From a checkpoint of a small transformer trained on Wikipedia.
Training: a variant of SOAP for these matrices, 203M tokens, 6180 steps.
Each number is 128 + 32 x the weight over its row's rms, rounded and kept within 0 to 255. Layers, rows and columns count from 0. Numbers have three digits each. The size before them is the row's rms in percent of the matrix's.

# layer 7 MLP up, 256x128, rms 0.249, rows 43-255, columns 0-63
100:178171080058098084144201138099127048176120135127127081120138079057156107153138122178095139144165095139125173190143105144153138137122112135126137112157145098130192133131135057102141139142119152
107:123118143127121123156121038120129144169129094141146136169081071125117141154182155102137099165101056131124095109088083061120092165144134165145118136153103120173151082156188134114167179135070156
143:115082218160126146186121210185094126197096104172123092145140112146069118130096167149168138141157162118076137145120145109133147079065122128179121131140131136116121121122144181159073129090098111
100:154083076140117137124121096164122212163157132154147091065156141164125147151115131162119182079125195107120217105146155164119167104106082182150111083144132155086166150131124090071135133110148127
096:165164117136173147163087090090140033115168152151158125120133062154125068173110131123166129099144079159124151101155077149164149092159088137167121157161092195109110146131101106124130106116108124
110:089120109121136121120078122098069107117077134177177155142132133095058191145120074172184137165060127131164185179122171184167085185165123099162210123109127161094160149172117128177128135127118160
086:133072114121062115113167168071131117141097102145136143062159122085117093175142141085146122111180122145156116095168109164123108077141120073095158102162146084141060166123150116163158125080155134
106:146108088105182119115136129133173120200165128103145125152114080146108202145085082133163135104163116129080062113174091192191153189105131161136150113116126106148162168154147090140128104111155153
110:091148107165182169110135166113173083164124163163087130090138080114176166137139114183067148149174122135108129148146089186048146140125120071134151157158069143115158101116151089108161126136147111
093:097092096069105111161107104153219136119118125121082113173172109093107085153142113083144133104149192158113165147094151187132156116083168089136151120128106115120103171157152178187153113115120108
117:140126144093116136145119152165140083126009112113134121123093133132088151111121180123090190185117212112115110133094121136116148114100113155107138113075165150081108125108124124102131169123085121
101:162124070104156108112131086069045112089179073134153049165129123120115186102126157096144130122137094118140161097126091146139138116071168088140135166112174072097121141097123141100144136153127149
103:118130113137154077106176155214112170169111113131113064169087124147119149143132143076136148110047130147162093125080136133145090158117171047121158066095150118087100061116108129109145120087124145
101:121113153138027090105205111136097137120127100086158142138144117083135131147111051100152134077127162101153095148114091096148136127144154057128106109053161132117137115145066156091106169106145113
113:101141097125133098141182175195104091088108106201106128119098093144117179191112126145183151082141127146130158121174140159101117116133083084117194139071121132066132200084119176079125121096154098
122:173156091128133099062170127146133125136157150136173118094086113184136144160137134138152131195058134088101169119072112148176144160114106084147148121073106109101149142066179133141167092146038156
100:121120078058147177128166083032179127145101132101102148123089115149087126139101131142093144115104111155185160104130102186170148105129113064148087144120094141123113120096166076130124106174164139
087:069121134128142065150126158058131131119205125132114164144132151099148123129140057162055143075148143134079148092153213138112121133121076152076156154113170127116121170122163173138115166144120140
092:125127151183132123128183151119173116137177158145168158114126111151107147066122092122141159140139156128107166213076115110115136051076125100145116135115101070154144183066155160180112154092149135
115:147119117120192119142143135187151148111122172160135139147131093160120162146142099163172128022074130092114167118099125106098098105069152136128139130121134146131153064112184122139127136154058102
094:125134205169107127153138101111108132112081120130093098129109122113159145096117146162145120049166153096116138197155109119122135128131064130114089118099143197156189095135085116091190148136183170
094:165151095134163157154143105079139088174138156124133136098125199114090168119112113121139093163171172046147113190170137097080088090099137116100130075147075193072198098168141100107110113195196126
096:132115120135143091108144098118149173161193123092190096178070146152132156112132114129125114117152095103081124170134126106118166132150187146095158141083094110124177108118157099126120110087113129
106:160122105086152128088124076096169077144101130220109156133137147167102143106148055166157185091126115187133118144163148201148138127079141092048118161106142178108105126150127132128122100142135135
097:150120098172152187063177178076151088105142114117137159157107117049103110110116127067095093068154139075116146167105090189078136108124094140125165192129108157129137137127051110121095194145110153
093:114145137129096114116115166082067109164151135092173097175164131184106163071099098169084197168117160115189111155094149172102160147123080170121162153118183120144137128145071112124144134137133145
105:091124096123167123170182157164136117132143096100147059171200188141127131085146151068145104154066134125138171113052124102156132121089124140167105109160139100125076111121111085148146130138143129
119:087114143135122157190127106109083154160072164126133124111126092104222133161078138119136136093046144188093137093093090102116122115080091145115156078143171138102127139130116140130191110150108083
100:093145151151126216143146157156100136091142148160158140146117102169113115181074124122161107174125182128152118158176127135149099165161116077176121172127151141084107103098129133173087152177081140
106:129148143077175088156114159142175111130108129112110054141132108148077120121146118120083043126134162115162132176172091177139147130143134111114100155098148163105188116075077136136108063126060099
110:197158079128141083131136101144160139140108143135109130093120120139136108143108065101103107057150085088127115084161179219126153136137060191197145131119095153139139127162128099149152093149133138
087:147083121089196177128099112093135152080095126152147133115162118105122083099149103129149129122082130156194130165082096125141107048147205105124161131165095136166135231111126127154106148075169171
106:093115195105161140119120139102125189130124096163134124159061167163130189119107144159165122139122187072098150113096148157092111109115148159077146142088106113129150198068120119136147072093145104
100:175160125137145180095149142151135116147146078105102103129129138127106121102107174116122114098118135100149127102156155165103160144131175151193121147171080093121086126114081051116094099136140118
096:162125131173168102109012143173071156150120176158142112151158088115110123163129151121112187133122070121097128117150112123146088127104074127138146151137095140142165069161138076094142090140093132
109:121156128105105109156153159166125142106141099160102150131116136181125193115083037129158113099057140162155167171130115124126153135128106101122143127103121112145136155121140142064174097118099111
084:093120178106144138120122121221092111154151071134095103155152133176169127178102084110152113120178124119182108146132064097109149093109152151152123154130138149152111119100142148172179074174134124
096:163118095127105126148109126049072157166104123114143151172113088104151123141096189146155144126110128119050122117089082184129129136146111128116159160096120127130143139133138062152149103100134141
094:092133100135094113115128139151167099166085111098130137131136127074120171198156114105096119151104130113126168116149098095124070135152085127138082112101124150119089113103139150164159105065142082
103:147143140127142097120133127114101084120102152153103116128101123104162113104121146108197081121092137162117170128120099147121145120173109048123086130093149159154145086102156093123193134078189089
104:149147116169123127120150106095087087093145142106132068142148138116126136129112147121108138175157120128136152112122152189081120096162133163160157126084043160182130155077158128155200118109097141
090:121111129148133167148137093122143122100095126092145086188103163137096063083086150054199127129114118093169087173184110092117084121146117144138149151112161132138091068134111160074074134133175130
109:130156115162096184113116123096136148116120152111150078089143109136129138147058145079106157147039068127143116115164113160125118117135117113055166138103123146156154106180204135187113124175059128
083:102088139093101116145163136096106042134125160124098099152152126110146148162137139146162114133136068092155111138128170129116206122144132081141145136121139136068153093078099143122088113141127131
108:123116106143152129121163154179056158170145146130057138123148153100115115148131108105112164109152148089185159100156163134070128147136220171145108161153134104166130149073132107120129156158101132
094:127123097125134106146129118091172175130164152132155120134138141123141140115094114093126089143206175086100160099101149127174147121084073142113185088167117126112152065137080080131138093141081188
092:137116149156122106153068128123137180194169111148136101060175139165129123148156073142147101082166148144156162113123098160110120136130130131143058043113130183124130070126151124159143109172173188
087:148149130204111140208184101130194064089074144116136124142191101130135119102153131095165124163161112138136163138094121123130159169130112126148121152086118134078104125082170135132147122045153170
105:154108112138133148153162128100123123167110152087134112083145110163155114120099150143201206142070162125178158097104131129080128153077092143123146137126099102138100109116124181135132103175177102
099:135095078148159121141116106137194108166123093069130132142136150175145152145165134107149224137117109118122127148158026105103203109109144110115097133095082136092164129181065137101095106145140151
098:107081126148142139149138104104151100151161117143128124149129104164118131150141132144191110141102072153133139133145191132071107118109076131111129139191104151163153108087144112100138104169186109
099:150168094157098114178108182189176154169125074139085050115156142086138117201109140116136071148097132067077166126104155089111106150127114118188097177128102078134149148131086082157123083116127124
102:155103142046151131144100107098150132104118126152137143168082100103109079164112073070089129131132131164135020163088116133081180125160144180113149193062172135103073081162139093104182136145139173
104:127079132111130139151128189081081103130074126122100086081110140112151120146171115115126073074176192122120122124148108167094130151080151135091151200092152176065192115147124113143116101130091087
086:149163196092134100138145063106076122161135139083110076163221130167125200147103102103139144102167142166110145102168079135129135136084143139110119160108154176150131076138085147044152141193099137
100:117107170127133083120130103083142095124149146155087095131118225129122125055158148123132116116086143114145181122109156114091155142167119131131165100133073118164155148095174111104177165104168118
102:125110140146135090047164103146134146167147106143154100137083103174122103137147128119139137175168102122146161143104111098155130154084117078151158091156160179189108170116083056034149160088097181
092:155125106162209139149168111154152128155138119143145124136184173151111091138143100112176131128128149099084107127115160139112144067052121146079120132081105206119154161126099176174127116132106073
090:162120142105082131126093090157178142174134140120153081106166175112073090133173114157201104117096121114090183092126162105100126127109152107102073083157159115121077122110110144119143130123110117
089:142160160161139056165102118073113200148174163169135162113111145100182138125119119079112061123100168121072179164102157081106110092130111102114166096088096193137085192115144096140113140140114114
105:139107132124151131164093133165154100097069090181136159164071111153043149127101097177091113104091104103100107135156106138117133105137097095071162109156124113120153120073083143159131134126132124
099:167147087116059092091109130091194112209141190074159142091076116148051088170177096088156133139108104133177171127102124173178102194165161100099133131177128150115160176078115084101125137115080150
098:123128129108182156192104115117168165136118097099115101132144106172103146125114072141090115168094156113095116140190139171107089090070137113095146140104122127133173114127119106142039150100137168
088:115104126159172108101070191146086158060154141171121121113091108117117149116112114164184139114142140119125102126088118149180141080090106136173119162143105098139119076083121100132213077108059060
100:109115108123111106112164078114139099170119132148177145137146154083136144191116133166102099107163144152079179114131133147119142146124141126165148122111132121182100107108199074073152137112120147
112:155162147160131140140103049145148127132102220070114116099142085204161150183137104075146138133098090115124114168204110148163075139130096093066067163127122169126156135108116064167112113119080135
092:134199137154101155150089198088162147177082038130138146130084113190113086062165154125028167060074157143156137097112109117160134111095110158062147160107146086128146121096120156135072127154182096
116:126194156142093157126088105138054094134117138086151159106133145098102103098109185112094177067152157155135189167116128159110060087150101086150103142167069192147130112127151165161072100147090098
095:161123177105168152175129133144175172116080139075090126098110145114110179131174098128155141150143199111155142132158136141105092152129127127119105147155129097088131100144097092140111121110062137
086:122053137144110107099138091125114105177067146112142195112105096102149178130110165138073108126131146055125139167149151135098104086067162147142166182163077141104122167103147107138178090084109127
088:117172168114099133163053140094069087211164091100115099092145140087109109188119125137109165096089128112132132116185127150129156145144194089120115130135112138083068121108158118110107111139081085
100:126171172211141136111111086175126159121121189126164096121138158168152103081159137109104141138099100129109120153095103168116087124124140116105071125140154115057138141192135100149212113166104107
086:156126109122107175119130130183127131140135124116178102121105142165117113222131153093145160104147120098118113163123115089116088133153120140117155160133144146066149100141166082143110132179072156
101:135118087122137155132183059149111119204063149121130141141184168114171162060146124133087120141154119152164091162145120167106169170091100099158115172049107114157164138140167069112157148157141102
096:104135125153158179133158143116171127181170151137127126161182138145150094127115116130129113116128121131141107142073148140159092148036119140193173134123139140163081131141088095138133125137158087
106:169116139096071152166142143137091146157129104093134117131123111139123129114141184176162144123105137159142107121099120101098105118171099069099141109134134142109171141137114219111143080105099150
093:106143139132152175150119153071126104143096112156171148131121135110111103174097084133136131144135119103078150109064064153105092114160152056189156148090131146140169145130103078149123070134127137
101:095151131082137076037151101131110168070113134166112133120142162140043145071132132105176065086142168139091136151106122157149144139107106137081153179131125113153125119128103154153163119128131111
071:137168077095176105224164088144166083162128148143095109081112170090124155099113177099140151098177173112114161176117179109128121099114126087096099159101169065069138071128158127150096134124126098
120:140147144104205120136130128113121141168072114142145159160139142063111172079110123097144107100148136154178176158120097146159165109113127131142050152115092137138156176098099101097123103125153145
095:131126145164141173182118129110177133200162148173083128126132157116086113162098134069119046132127072061045150149143154125129128131107136113148178118074163180112097187135132150143100148130199142
089:115158110119170134153128146084167173125191143120170136213112113151117132076144123147084216059126121174106088103108101109102160115132083143123159169106134158128171160125126128084157111159030095
096:170176136200096119054134103127122185165148128153137128130092066159076101177170103115153158128133169115131143081104163144134116189173119096105114161142088123105145064107103135125104088164133093
109:097134133188156115094123056173129115132099135135106099165097133210096103143160074153191142117123106102137121175051120122126179157177114139138119147076135128159109122156130125068087103147117115
096:154062126094131138134149106163164142076082150147164149085115151093146126154135104164164102162180160129076130108123182160125172078131106053108146211085103161133083107085115145134104112081116142
100:128095138096157169100135143144116135185124184081119062086117103130189102045206178167086142200096126066157063142121107230109111127126140137101123151112123116147140147122111100159101096138098156
094:040154109147092158143155190092170119176126131164149115165120091135160110060066185127122131158117123119136074173117143140149160145087090130122134115120162115107119143127110143114163095146129073
095:156161157103121131163114105113087102126145102150150139143140105143112105139141189133080148156114121154096142177060098141195130179112078094104084158092095104121140070043141184094112098187188093
082:127103163111129062143151146114157116158140138094128098123178141141179130103134101183114116124094086128121163125149115095197103062158177125117124073145156122140054202137097117178134126099150158
113:114095147166118112147149095152172091170156159163136112107147155117138135193112099136139095152084125146152185117142157208136128053139147112101092048121109168142093129084145199143149106165098152
107:146172204103179157136237088135148091127189147145144093146059136098115155173099166143119150145105089133122152083168073114120134103154135132105137149116132149136123113136140122158113112179092172
103:161093109180148110080125151168162144056135123134160082137151065116108148132112078101096091086147094143158135197074140120185185139112131127147121094125106163055142087101155050114147054158131122
100:162125078101104122103117203155109145139148086182114110091110105103163104166182118156125143066157124074092081084104125115117120090115114137143153146148117166121096186167175181190112134085141165
103:113134147150103106130136147099156148116136099122143082124185160101071154174115146093133135099087126118115103163155139126211155129095137121170192143104127095135100149166019126141110106152005146
096:131143145085137116090156106149107181128094148186180105096110150117113175184115093100068097164136119209184165169142043133092093091190122096098116127184112084104143146125113160128111156114120137
094:144116142127185052156149124107179146127177151079099124141160123119141194118096100116179116114122100108167173134115090110090123124133133153110125083152156135165110067112170122116124105139124109
100:101121145171131177155172127138113127179122179097161113081159188076115172125188170130051159171103130124089133153135133127123153117123140159070200132124099138135137098171102150112120134169078171
107:121153199165101146182063100074091122114185138142115120110094108110125120085150134195132109150125189040122141095093119114140129121090089115105131177156091079134088138111130098108150131132133094
100:200110092140093086091092121108176135113133147171186134154125140072191125116090063112159112147148101077165143131133068114155104096114133094109151094073088145177138145162097133137183145112186147
085:168138154098061070126112111164160130121101102187111120059081103177129090113189106069059095138109150157109085137148145118151121132136176039110109122179125141158127125109094180103133159157090155
094:149082088114147070145075111112193119138146124131156097190149157112143139044177122114138141148113093158117163053151121151118092113144127088101079140163105116165108145184117160090178144124118177
106:150134129103083124087158102137152148141135126119123138177118113155089110133087084102164093101180127121097142057130130128108111105144074146169064145112116137167177189133162147154118129106119147
105:102161123148148134143136084125068112125154130133140130141107096142126105160162132046182144170101155144074123114149076192144130138152101153099161158170085093112134202098071100135123154120080148
104:062144172100102140149061120160164091123151110202092102146131164096141155131192114123145117125116170091154095178114093121163126150096137114125163132157136082169154146074088131148106168127166102
121:105139133141142083146124152125123216090207135137167148161064094147130195097112122126124150110138133111099135121138127146105156135138163124111125127109167121095091158133164117099122126115137173
124:163091107181071064158100127109108176159092129149155130130120158107126155158121145141177152125103119138083155116119070125095153192091137168113177094104131088051133088162121151080145102141070140
087:104098173108112114114081149038091093121077148118090105121100131117057180120119081149144152176169087089118173087145204167111116094128130132106178145147081143114117135141126120172185145107094112
095:154131169045109122095082098142148125089091152168178113114097096087158158131131141138125172147081163129167150215143184127111119107087134096126204121135154170133153104160195157150115130124124110
087:130116081132118119124173130112138109136167140088161113117097117085108072131085110122129128108113121163142116084143147128135118213170154141198117175105087108044160152136165118132103160208108158
099:139106100118134165138135189105108089146077176151159105174066168146130185145191058105117148105116083130180145105088099123153118142103024153145122156151161134113121105092129095156157137190124124
100:101144138124151139122117084126091173142104075133124152111111113144166133095145184127145139104159092087141098097112190173110180164157100142154155131168081119118129106145136047168115114107066109
104:121118070124203084094156101163185152110119169115126114170162126129113064136097064127135118099153101120110099176162127131112091115123099219128166129144068158146143163096110172127149119087084109
111:149129164143145132084149094194128133143110063171131132099118140142133085184103054135130176133105213126067105159118121116172098113129115149111090151084117090115096165153104130122101117170141139
117:154170131087132120120113185141176118176098066127059109112097079073126134178128125120150158123153110096133178125159114127133162111147121147191102163135091164130152123169112082104194139109161111
106:130126170061202097157171110161118141148092182149158097139158072108125132129118154067167111098111124107161148111200181189098103126099113107115136104076054153135131151110149128172088144132165102
096:200153114084147149161135164136081139101106116152137111117115144151123139116104164100162159097117188157123118128135091156088125127097129123097123176206101164136098175112159195149154131113128145
104:133142133107153140159083122170161184112124100160100093131188091135160199129097150128086155122051120213157169091105164171137109121128118175148187158091119173115114132113129092109116124105098135
094:132154107191154104136143122086101086150089145113134133096121094104096143113153158115155118142120122138105184069133168102111161108116118113048126123227160142080134156163144134122104096150123133
089:094148078158209145174116143119146131096160185115177106141099171131094117098124123142122166148166048094123115080124115142152142107064080083132136101140154115191119167052093108168158090140114029
100:125065138122110110125154139092210060088153149070125121108117144201130180131099135152114135123160099106126175097129146144092136156112143108105105165124153115137145078158137172138120094100106133
096:133137111119093170053064176127168102127198141143129097154119082102097121095125093154141140175085126138135113147139132202124175134144177103175200128142108086107138146117139136147098154060120104
086:125038070178113141157188074121136108144122139099098117129198143181102100166119123137117161070147108114090082142110085165127165140123142098095169124106134168174056180115138114109104143150141163
086:135130139105160143117063085099141088132135090146168127144147099132214105157120144139110124179110135108116118070059095192156174109072176117091120137127105141198113136168157136129153157165112180
097:108102153150150130156082138206126130081168117165126138137108143129144135137099078131157090136103104169105093182164127131104113095079096095081151136178117133078119118103172111129160144095095147
120:105079096089113101117103129124110103108094181088133129092122056120140136121096147121155122133154099120166128146114145159120122061117102082227146165112154143164122095096102112153071125142138127
094:142152180159123087096169130077107133149096122152207108152104069144090092112118173112087160160140092131112185118178156150145106131140116151143134124114117119110132079105087191148152146072100137
095:128078126138129117173160111153142134161111114161086135122151140082131088129085107146159169095104084160046138144100167122095114137100161164189130127074103144133106156154125141140211140176108106
103:205107163168080133165165166161088218130139066136179080109112082120135154127066156159147189156120084083141113141103123100151127078096150157109150093142107133114090095079133151167140181107134162
109:137172129161169151126158070108132141085112133189072096139171118108103117160119152078087130098081110108131120061139134134155152214112125143121130075156094118162120168116146127107094088098176153
110:154140145128094125187189062153196107129194101117186072104136137102123102100125165131103130138159124106122156125155128146090107107085147097111086152103126136145095140146155087128088124164151117
102:096107122058079156121117117130133125177140147081113125110115082118127114131105118146145174138148124108057164214145104133077174108172121077144193084168161133187161150132134110100179139135151127
096:106136126125125152082166133102138099132100101168124157156127100186108136144104081137156154140011098184144145106154174112135129097132112064150197138123141113110101131064107180166151157141092137
088:118156146144159049184115188064120201132084101151150148105139151108177110153101098099118166129140117128179121172128133179143155142092133061125172143120110141152103197145141107067126089171119072
089:118131116156070157132135213112105135118091092094169113121098122113112141116139134130136168135131093108091148139094143229138175174125158134151166081167165136161150121163148175157106098065162106
094:155131125097114118056123196130105134129139106155107157126118016124125176134155180158103111120152164070132123171142130155173172153161077121151111116103127107114138129094160086095070098166185138
112:123174168092079081145077101141113121172146092114133113119124119109170167132061164104104149116100147152131139165099076104068111075144104158145090091172136133114154107081161154079135089130137136
113:146142081099160118159127136100115120064101162086159086172143094125121080118093133135105173161097109154175174085132130203103169125201121112070132109086123122071060118114130131146178107124178161
092:141124073135193144115154121073213116111164150088176099120113136128104142124104129128134138068145130121122100145166155076149144116132127112112131079150098131124155165136110090146126092167113045
125:146113122101149108119153158049107109100172139138123106124071107112124144149044146147117155144164107107126159110132163129141149154099178094154191154108148157045150121135128123175131115112099154
116:137172115148143131104163138149128101191101131103159100195081173099149151122150167159124134082124109144096139144072075126106125109159125131143123135116152159121051153103101113057179099161155129
092:107090109128115073086192162112146117109160102113150096141077082098121165159136106123146097106100177120158140175142148084149112101152166088152086149129188060092124096218177161124144099144108144
105:134134161136075146171110177113130155182143138136114147131115046205068188166029163111147117121091141133089185111074181180167134119106152119128132141189155099074157123131081121115145151116109131
097:080151109084111127166074115167164072089120095156111101144139080106136161137133118055168171170179132117115142166144114151168146173140125130122071113148138143156131123089071118149136139178140148
105:118089154153127156160135151150099137094115124102143104094092135124124141092152156103126098130100126128130140157090138177169092128128096081120126083094120203112111104104174118123226152114160178
108:114068121139103159131166062111125171129121080083145164106132150159160135180172140057137178185099156099121138105071131142089106131141083128133134122178097114137153090116096087148195110104165142
095:171129181076197111097125138157129149104139132125083143119168060081147154126112143087171138099175117075195084101112089139107148077113151092144102113089113100121129141138133117178122146121180138
094:174119109089122136090105172169180143134157146136141149078081106134081098132068100136105146105140122116126117091087115182104165196132145073115111123164144098144115108107092091144104058130105191
085:090129125063135116145139161156098045135081140114147110140121107076152158089112111115121146160190147101167098134103136151117108099166123135115101154153118069056179100123166132149086167127146153
109:122116207125082115130108162179137170110127195132155155167130098092090126141135122104153094065154171106117160075104118121072129100116140137061108161083101099109068158198114151110098136064117159
100:109117144131061113092129142035088153134143139137145102117191126184123088173148136150079109089173123070082160145121173170196145100098134107149186115141125151090169077133094124110162131158136146
082:108172149201106140145119159160162164118154107057085156157089118135093173171156135112070122119155109128142075158135110131117096139153115126150132193118139125156123107123090148067184141135087156
089:149125146030134098141137162103150072133091177139107091129169120151129141175132137143113106121118130082213148126086070134200168118118149101164145123116113080159126043168079125096118152093094168
084:146112078134150107172137095075126136120122102115105125167101148152087139114117188109134167097091131169166135138152121172164138164098133160139153153127151101137111207111133065114189107211072087
107:131160156072062143078112144154168134120124120141128113147124103131075117191113135095125143098111112087171095161127101142117177140132133155177093149115155096119106105107167070148112179101156156
096:135100099129113107120120193102101055147103104180160094143125134117120102108126224105109122070164139082215127166121116121164090095107122148126141100099135070127154136136127118137131153077130111
106:183210125135110062159154160093153166160163162106115123122148170150077125103140133125129135113132140161170131106134149126104127159101136141132097089162074133173080124120145156127128119052140199
096:120111161140102100201100138133165131160064135114163203074098107155133103138118128116155156091182095109161168097112106126077143091091086120173105126082097094135165133116161129095170142107135169
097:163154134121109199101172150159127150132087125132157113168135085124167118086171144111106100138116147170128093135146156186103176100065124102180126149123134095154117101124117135121111089123128105
097:101067141125122195153126172137096143139125137192077129145130181132084025161132100121133145118127142134127123118147068158155121168129125115137113117131045084111081111163066171157161122065144172
108:110076054113099169120110082099121099160172153165133106057132114161065119127214139145163128110163164073122162146164107099137095140173143121143137109111145166090152080131136148170140102144131144
104:201172123131092088110145116089146081155132176161147150132103126157173185135171151108107142138094068102146104127110032126088111212149177101099153158150137116127121134093200124133089104164104173
084:223120138124131124133117165083123136140141067113194142095134135096108151124121215128113176135144160169130139128086080114067097082106106103154184137115158194168125103181133110195147123165157117
092:121112076180136122191154138103154149118124165110124102134179149029109172093141161153099097142127081145171091118116128136101165155161115123131149123134111132106134097128148140130117122133157092
092:088117121111129150063146117142098166160147194170195107143123155166106133142118079122069168100187111092105117144133103117139121174137112083130171091177090106095135151102198184156103119176147127
090:102149085099109133093128153125102144125108175044071149138022146141118146110132118119116136123131214116105127112128158094119129123105120173188165122083169152156148149102152128179153083095133158
082:211124124143165165118139112156141152180135168092104159127122096148099142171144104125083110176174142144114146112131102115101115132146124119158124109086116186188173102063106156182156118170145070
112:127112219118139083147144182072125085062142138159101136077147176137132125145147116153128126159128126128096142127131152167112147165111135118118115201153132143151081143159117146116166111181086139
104:170130124115146118109159119210113109106137188091138120125133178101168122164139105089110172112164145123128182142060137101104115138167147087137136130128101200124095131102106095146171178181113115
089:095097136153134131165138098064145138070141099134112090175149092194152123132070127107166188124170147147129102127171114130154192098150110131110168155154169150161157055103092119136155190168079145
106:082143145127120091190137073095092140150125066144134099117113108140121128096188095119140086125048161119166174156097103148135093113089162155130160114119139104134049092120155121151151113083147138
098:121135139106077118104148112136124126165176095128133150139131135093143081129144119109128107111133087149036141159144169165127193138164082130150134100173083172114047146171243116144092120172136179
088:124204194126140082136118192095113123097114142149112143120137121139213129109096133098088138103089056155158115117097088142137191155121147123167186109092136059115106187144106097089109126152142110
080:150083127088093159087099150153138078134087153093084152079116101133195115158180093163159122156144106126109106144151135087189164123144175154181134131132083106125155103102145119128132137080125122
094:127148145164089127115151085089127101124081120132114117125154078106151120092157163112114112106084168135188152102109140121145150116162141209132115101175177055117106123175110100136121123121083097
094:201087232153130168129171151113147138124060139131142150075115098142093060164145172114150094115136105073138150133129102177168086144173160141053121129097112134139113126151178121127140112108153119
088:152135167126170116130151158116115144087125136168120113134112146079161167098168088152213107146084144118120124161096104093090161117124091132061107085116123088143082130142171116151098104134105109
096:157042103154103116105109095150130184173172139145152115105124124115152134108133102145181150133150167179132112133140143097146132172066084102141074094150110090095090120107069092169120127156100190
108:131069138103159107157128159106114189143126120145107114130126135128144134127138167113089125114114119049091117146122144127160080137111184070169120135107128108079199087076069112171123109148124096
093:118090099150155163147165124122178094081137165149160123096084111069087122103105068075137128119168161160084135147134121080079144072096086148102143077091107133149098099250095127179063121166111157
109:096154153126123116170096089100143152179114076142160179131105095134178163099103107140154091076072179115080143129164109119117162088147081138116149129079090130113135122133099113160099091125167097
090:078091095125168192104154139166101100123092077134167093135125070098137127177163179094099145139091097093145129130168145082148161095166135119102075139129168099113175149161120171207139145112089109
138:146142177163130143039077106102136124125132120123127177127100100156105109193115117064134175073142100111155156151151116166152111149197142091107105138102129195110109150123141142106100019156188101
103:160098152141147093188136145163111039113182182157142140209088108129124119173134136120131127113120131087188118147168138182142134173123134080099157107117113138105120135096090133154157122143022181
087:087156141130102119161120117132113082139091171149109104010124119100174169137144096090128106137093115103143149131156110150119117167122164125136166110044134140164151118075190133203073124145112137
097:160109153131162076136113096144106130174138158145091071089141080125112118147150214097136159132138162149107168167107109150165111077130187165131117102098145112089211069098143102119164138090124137
102:143159067125156137109133140137125092121093115167139117139114163124148146118110201137155107115179154099121142215104116124147106137058095137100117168157098162045141181139114075073133127160133196
122:127116099055107081170130066177126096164098151131149099128091109107094114139157182134126118109083117107113155131146138139197155134117158085159144162120091081130147083133110103130109119129144124
099:092146134168105155169105137151109102154191140113140098087052056130139119153163173121137132098170133146154132124147115134104076126168096137149108121081110075153144108119079123192165115149124139
105:214141120176145142109074153110083094158098171088150165131148180075094154116109107124125108153195173069196080167168143143129097179125130105113083095098087107080105102114105118127106151155132111
105:136137150094159105162089148105096104169184101089104072164072130165098185143138083088171164120142149166084157091164149143151098189132134172109107027147101080117100089159154130136123123125123110
093:097139170119107127094113186076119083115153126119104137136134175076146158151064074104236124135094111107123164123075166140139162135146092114100141188123091155113081172148112143164134124150111149
087:135087091058136164078103175160105088145121110136084134210106120186132102133135185083133166102170129111143063149085099195186148162109090139134198143092100115159139138146158128174111059116121132
087:119102137123112148134142113128075159106146116115042077083115164071136093123193098139139070085123165169140153131125146170050104136051122140104146173077138083165122130089130130165155108164104126
098:121114158105125066110147178094125152140117138117132118179088130082130111069120099124103089123176111092147145162137136131155121121163101125113134145137153142136104052104175119158156156160174156
090:098084190089160112072087144174127159160138168123161153088112091076124149074113081122165155141125177152148125102158162141031120060093109162124127181137137100137120166105153110113094100155118162
111:166138087123149130135160140148162151092136088101156086116089117201137181109075138105104186135160167112165071085117212138137072158124135115113189124044119187142127121121129156182170136145116138
101:140161141121069081182064133088146107121182120146124108166173097111137151153120165151124099136163177114158200147130132118092176168140127110130106127144074106083118096112180076193117140123141055
083:127106057147141154174122132112169138145163094146103064161137170119072141171153091120165174088154166118172094113102091101090118103104141165088165145160059154138129071084125105098165106120117100
101:174106112142242127129188136148153094124150101090083107084134145166112163163112160126159161132090108148114130105157162135081168133116167156105107087198112130099201169125122127144136127121140090
102:090142120083131125163129089133043168146118181180094106209134057058135117097141090132123146126103139121095120164074137105149050086168163136111124112165122110101107120160180112169116146129099108
133:121100161112106190132207079126145120146160067131095171133118132116148137163235138127191184183090188138158109092088110117101149124177147110147153132100119080155165072118073093111146161106174145
094:109093072118118160128126134103149171093106152170097117085105095157104144131126131076108158117161097140073167114158100144098159126130124182056115149147118132149177137159142175111094124156129100
097:110165120144156125096166116148130137102128188101131130203082110161121137126145094095096132151086084135180134133155181189110084150168083108136136195108117137126073124142162084135180152112099176
100:102106106131129113174124095138166138098096074134177091157093131085082144156118106151136104124199145127109115143123080132098097165146126111102105098056174122139070112120110030155212128124137149
088:032181158095107085098143080148117146089097165115102183133127131139179096114137113113123136145070138172184144172207148143165139123120090076145133171083154176109112154098106110131132161132145113
104:135115114071178062167159082086152137168111159153160105096096164125113144100120119100154148158116105184106071131154088125159126111139188092170117150116143135091124097110124072172110102125124149
089:090115092166122120137115091123122106117158160122096122135100111119132128136107134162065182098142207163147175078175133082095107134101150181051143147073118054096118110140087155119115113093123119
111:162113115090132135157123194153074156124148033109156071139099108142099190160117131103105178160101160078116116134130096108109130132163068131122114089126085119207148116110105151143105181095162200
092:085097100196079172175099112116120163169137129136113125145123154134120104116095149167116125119141128107100065150122138102107155068118062118089094133051108109084184147158203149074089147143162108
086:133133145128123092149069115079142121156119113118104124148143126098140175140075193069231115084117125161069136064145120109153157087087063141167088157078106174141100135155146102121112160086129102
108:156188194064118125124141099122149117112100132179124139146149108122112128100158096131046136134074162100096201108075133129093090098128135143072102125187133145140114079166117152159129116142130124
093:162160118145155069109090129134097119131147136125151176089160138162144104104115149121142146071189177127136099102096092113071147130164128171119093103136101063180187123128126159085145137083071134
100:153184148145178137160136139163064181153097120120169128121134108131142133116114133102188122146123154114084124149189096192104092129073113085126076158097106082156058110115095115147074129108148099